Weights of a small transformer language model: width 448.
Each number is 500 + 25 x the weight over the matrix's rms, rounded and kept within 0 to 999. Layers, rows and columns count from 0. Numbers have three digits each.

# layer 9 MLP down (transposed), 1216x448, rms 0.0488, rows 1200-1215, columns 224-335
512492505502451469459527458487521520488514474517546515511498468547568506459516493484501509523479510476519484495547467548522489490516481484540509494453490519476487518489503483488511499484502478480488493472510552483502549481488476486509491503506502471526471535484486501508492489475532531508502504530491560497540467506514455495528472437529
495509483521492493475508520523591488549461488498494500551488463491534498475510522540460527494490493550522481489560392503495463482511469469503499539466531534488499487520477517461558547513509507459558470497522497478470494520512503550476503510488476506523484471546466509529528501534503520523500573524447548488503503472510482491536475494516
504549503504473507527479495526519544496473476468510466516518487484473471501486473471522541481504502497488523513478555502503532492494496525507523493515507481458486475528499495483504557507485512489535514452485556552500520514504502506501445502477522481502522445469527486465522512533528519535466471471516496539483494480460501509541530536501
505497495508514507537491503466495529505533505469525506492496509437520455481477528529505520485504496493518515496493526494447502519493450547475485477473537484529475505526520509509514548519524472494466516524516450508493511473521539483524524537511492468534490473501496470478502495494502509527498505506511440445573470517543522558501488542483
517498508460491547457538541553486494536504512530537512486489531512495484507482517502528489544530515494497525516481521490511482492510470512503490504494499499520513478487511495447434518503506498489464528510504479480502447547477442499496513502481510528479527489495484543503513500506517453501467453492503506504453467486540472465490527506530
505541496458535539520508473444517504480445526517491472528477494489486522448511495496519504515430501516512542498531554588495457547532461539466440458481539465492532511495450505527491477502540530471497466503451505527471516507502537503490504462513522473487565502543494463481504506495522491488488536527492478504520491522518502471556446476491
551472496547495476503511453486528555483521466514480510507527529479525502472498549485500495523523492498468499499506504512498517500528491489504537477493519491495531506505511520486513470504521497523528534490492504555528475463491461510516519484530509492453496521542510512456506508469502515480473505491521504513513507530460492485476505494475
521486494501504541511513480487470535518520493521511492469479508549481515467501514477505487535465501469476498491526435466501486466481492549483485517473531484503449503508488456501504472594516486494497533516529511479498486562460482499537498486499518496496476495502516546507499520469491560460491456530487573496516502501473522528520513469501
489488476459490482512511545478488525499503526485483527531497492491550480541514502475519510488502480549505511508524451449504487491499456509535502492484512512493518515503527530509478491537490511487502520480520468476520513500526514496525536502509474508471521500486499472493490491470504528458510537497489494549524500502526510497502475479494
520463506467492528534522444460494492526472500502497468489499510499483479473478492538494500523489499478525513503482472478460499514516467486535499524485540519475493499544497504492507505512533505522538487503518542513509481500500514479518492475492501483489516500512506483536501519456437550475487500512436519531498512531530532479523496505528
505496532464543513530476485512478514497519486486476507519495513513514491523509494523475478532507473479490486485507515480467494498521503503528522506495489476496508504452501504502509505506448483510471489505514485497503502482484510468511466499496451534497520541487557472489528513534525539481511486478563553473507511487532480495510486516478
555497463451495522550524523529446493487520518536527480481494498480488487513516527503465429500454504468526482513526544467523496482501442456500505475494516484546518488490476480501494552481501484474469496469519550505516485487543514531530492529457454474496498434482507507482509511508546497522461476500468483516497502540475476501507454483546
465514538462504466530501501467502445526479518491535428510520535517474470505508499506503532511497485490492489508504512528502525503520527524506514513509489494517477514476464490520528455527462502491549527530470487523513498533508519496500501493470512494512507481534512501463472555539497526523536516507472484475491522518537500515489560515537
457500501510459500474473483535433511527495475498523552543521535501506492549504505533482554466498513512530499495487528516484498500518482449532502574495521512453506472506488520521512524502496480496530534506485474525516512476510501507498530537483498483519485507474506516496483519517510530488454524504505516451542539503510512520495454524500
524461545472502496500548474525526501527525522460483484530480499509513464498510544515487537497483493514474509454525452463533492497478499470487471484475496532515507501534506487474453523460464509458500480501500515472507526538491504486485523495472478508478490508514498507518510538516518487470531500553520505458475453501469506475518468515494
488479476504543475499504467488481542512477532496472496502504459459547525511521496478521471516504535468501487484470472458476475459506543534503488502496505472541516513483484495494509503500553514492525503523470499501537504486488500490503501469496506543537542518535517492444476516506482529512503543476514489505537496479517501485506475467492
# layer 9 MLP gate, 1216x448, rms 0.131, rows 1201-1215, columns 224-335
487478495455483492455482524477447478507485549470512460493525478486489436473530494518511500512464523507523517546496463467535497497530480466509537468545431519499527498500495528457562497484484476489504540526539486533507507477500518531495500512571517482539458497479512480520507504519518488549482534476561498521452491540510538501482485533505
463523517465491484467516502493478477492477475517483497502538538519533484493534508520506515518505465519497519500495506505485467495495454507507496492482444556513479523521479499502456529474469461485491544495477488492486510531448504468479555550404528490531506503491506497527506519507522478517459465526474465502482495501494514476513470471467
523499534537504534507505515505495518495546479506492475461557501480538527531508558556530503516517489481511465486480522492510502476487524487527540546503518496486506522516508526485514458488463483507548486497498527496504528523511496476501523449474525506493542524531510525540490519511506483497481515493436487548496507457488496488470542497524
506531494528488521478494480462501518504516488528523494502514496433483513500522480506484493507458520529524518499514441466505536483541511505499459520524494477510471480492523521505533520465508565507440545452468523484499499483532443477496495463507511488496524495489520489504498495499517475448557524506541519478542486491450416476508497518520
480572484450502479490457524501513545495477462519479529478501501525523514467522513525484525464528461502505523527486479491528504522496519479503491529497526542472516502488486478517435534522497483460529486471506504519511483492518496467520466468483485532521473519483460445517503509505490489478510484498506496474498512500446505501512516555570
454478513498506496511541509495532505476479532504517497497513501486491513513521527522480477527536497507524479500466462498505565518489486505486475491487493506451454455486508503496484476518480512509541516544477478496475509493528518471555442540502537477531503488504516483508488482535500488497520563512502505497453522484516471525477505499482
517491524530516503470513536501497575482515499505493515519515506503497455530559457486487496522509514556509514499507493478510529516499535479509471481482516547526504467494494560508535499463494531505531472513492511498481420480511485507495513516470536475501521508495488523475490516497484509494501501490477488497450520475497477538492542500461
492480486498495472533543479468465496534508487538515496502551505440502540509473505510479506515551518450502480496509545497491514504498484503531483504493519497530489492491535472457464516499464513529522505531478482515494499503489501505503519493496536465554496526501534563489531475486536519511522468494503513474476502481494457495477507522475
489503547522531501520509545468538527531507506508505473515499477509486499464478483498486467497546490506515491469503484492453524487526494490517469483473533511507500502507505495500467473483469479485454490452487520535520488514484528511486487507501472476461498532509479525482510521540472526515502451528486518490466498507490477497510486491510
532490507480510495526485488520498513512469451533515501535509483511510528502536520497483498482527517568539464550474461447461494458491526451544536535519479520478521524514483498430513535482510515477508492476494492543505503494507543540500462479506490432461548516501459445499486477515482499529512449531500492491503486487505523521494535481491
518470508485541497443492511497485484529489511519520477527500516514490478548551482470493516484476475490480525475515537492494470474525433509480487468502455504516474507528515486503510519502487506489476480477481532499478488529546470493499485494540480518499537515520528502493473566512497505509502464537523492524454534510532483490483460493464
530496492474523489494511496506522554462481509517531502499470482465488501461529495504512502483476455510573537518505523518509527496499472486488499513461495523520508529530535504477510500503478507528490480487510530467517504518525454508481511568517520482495490516465525562545484528488488519456466494522458473508474546511487512543508466496488
526532496527489488527420546539505481544519461492478504497504501524525497512481520542479496472493477519470477530497507488508527477511482499502519500524540543488519508474501524481523496491517494511484476492453507514466489503494502497564483513517482479500475522520541538489527515496548524431536474498481513532542520473450525470520515487506
488529508491538542507524500485483500531510496488512533485495513459486486478465442490506456486530555518514498481490476470470514479511504519539535493534480481454520528474500478514526488473493473538469513505481503479510518533505516501525489530483440504511469452519447519470463501459525534475492497507484511537505519506483481528529492490487
491482542490538498443498480506477501534469471498478530513509480499486484457551502510502461509515490495518520534484480495506486522497537512500480464502491486501510484505483508501489506489512501519526552494533501481508496535477509476502553492513492525496519497524485482509449526520487508520495464533492442523508520484550492428494464478522
# layer 9 MLP up, 1216x448, rms 0.141, rows 1201-1215, columns 224-335
528521555550527509520538500536476505480584504463510554490511480512496571532498502492508541494524449440515493564480479483503532504451508514424541480516489455528487495507564481489467477476505498516493504487474513510490536504505510494487472513482568471458539504481519478489476512478511460472469497471508493487506471527478541489482519543479
495484506524515501495527520465492456506480501530540497467464506541503492524512474462497499523521483489514523498512522460474470519524518560515528502510501469473516485472515528461513488491519524522501498522491476494503506506498514499509511475491516492536519499528509508497493516519480528488534533512526508483514505498504494458461510496487
503485519524469517496493477512505494521461510508508517480545489547505492515512547523482458523484503533491500497524510507477529484495540504548508520552523487456521546460516467457479488481494548491478509473521478504512497521473499503513499475480518518510495567518517539536506477482561506520482451512472506510488464486487539483474545459515
557461535544547494506488502435528527496477539471462486527454503514503508479478492463463422499487469540510524515535491495488525537501507485481480483504544519523482503563564545478501479493543495487502504510523489568499452513545515497519509524491504495486460510521525538515489483500533486481480513526526488468512513497490460517491518518500
499554494481493483505493510564514467467506461502540510512528501466537440495509510486488491493448486488502463535533534503469555489559428527474446531531497487534488489481458535490525524539484496479433439478528513476510487485458520491515492488487477535466515484470531497521464485461513505542534498507444480491553511505500533502462508530486
485510474495469528493509522507537448516497507500540529520517538519535515450452515541462532479531457474515501534471513506496499500490526469476521489551469521485480456491541503559490515523533501500492468514531520493512491480486543512488475487502542546550522494520516481496474493523478512468498490508523486479494501477472544497504493464500
531504467522527546495493517471531491493466514463431521490479497520475491473476510498505502505495536440518499487497495485449520445485530487508558430479507493505480499494533497491446517551550485499506526509521508511474524495445500539525506510454507476473496475543479536487474497522506466503468496471519509495533510521533511491470491466523
534504532516520469502474499511546521502493446541480516527507510518446474447535510532492497513504523471477499518471520490551538472472524513453514472451522496490491500518491534504514513535500520488479481501506467491495490512515531501449505467506516481469497473505484488483518484509480473519513489507495501491516521482510526484527521489503
535531496492490533482511547513512501451484512527516511483501462451519505555507523546498482485526544471514500521501501483524493511522479506482470501508512512500524492542488496473477517470515495496538517482498478514491487502490519486513456470449512463507483514475501479499491565501527482437485492522466494488483511513508478518501473531485
495497526522480521473476452469519544527498498505498511501532501512534543535453505490526499479509506484536514486505483481511486548533543492512475474464525500554518491492545509504559511496482455497454505509528500509467502467495442533499524482560498514492497490500483503495489481434511540485470503478512522447546483485495539485475467510507
507497533516522511489517524492504521425517504510467539517485488460526498495475490488504522462495502520494522559504527468542468514471492466447494468494508572487472497484467543521525501545489510491491442482491488483514482502493519522506504487518490487498480514504541474523490494515515465520482535544467502497506507537511526500520524504501
517497515479567529477509485557512545489486495507496504459513487502534520494528498505533487544454522465493533508509473491478497462530503485486476533498511535464526504531496471485519482484485488483516485488526488495511520500494479484505514491483522489499486517505471461504522445480500495522482517472447498501473473458460516529533517516475
549464509511466493508528450488503475488493492501514520474470500492462505499517498460469497479497544529444533521449499542514505487482484532474473501504498537495476536531564461473511508495499495476496517489545524488518513508501540490493507496450517544473511529463529471518439515551529513451502500484508489442456493475501469481482480504526
492487473484475468493461467493535526478444497541556447503485529466516485516512512496524493505517486502499506532474505509552485490488517528525519465490492511493495473550505476515519544546484530491499482519523492505522499515471469490528521488523522529488527558517518516523479485521481545497510462499492517527514569462490540479500518518518
508440515502474521538504508494548486486484463475485500507500517483521483542567519500477511468500514466507467522526507471493537486487475491503502540511512490483526515488501504460509482467432461516462458503522462508514490527532451517551450491480490471504477443458477526509491473524470536496505488457495516510483487509455488487530521515491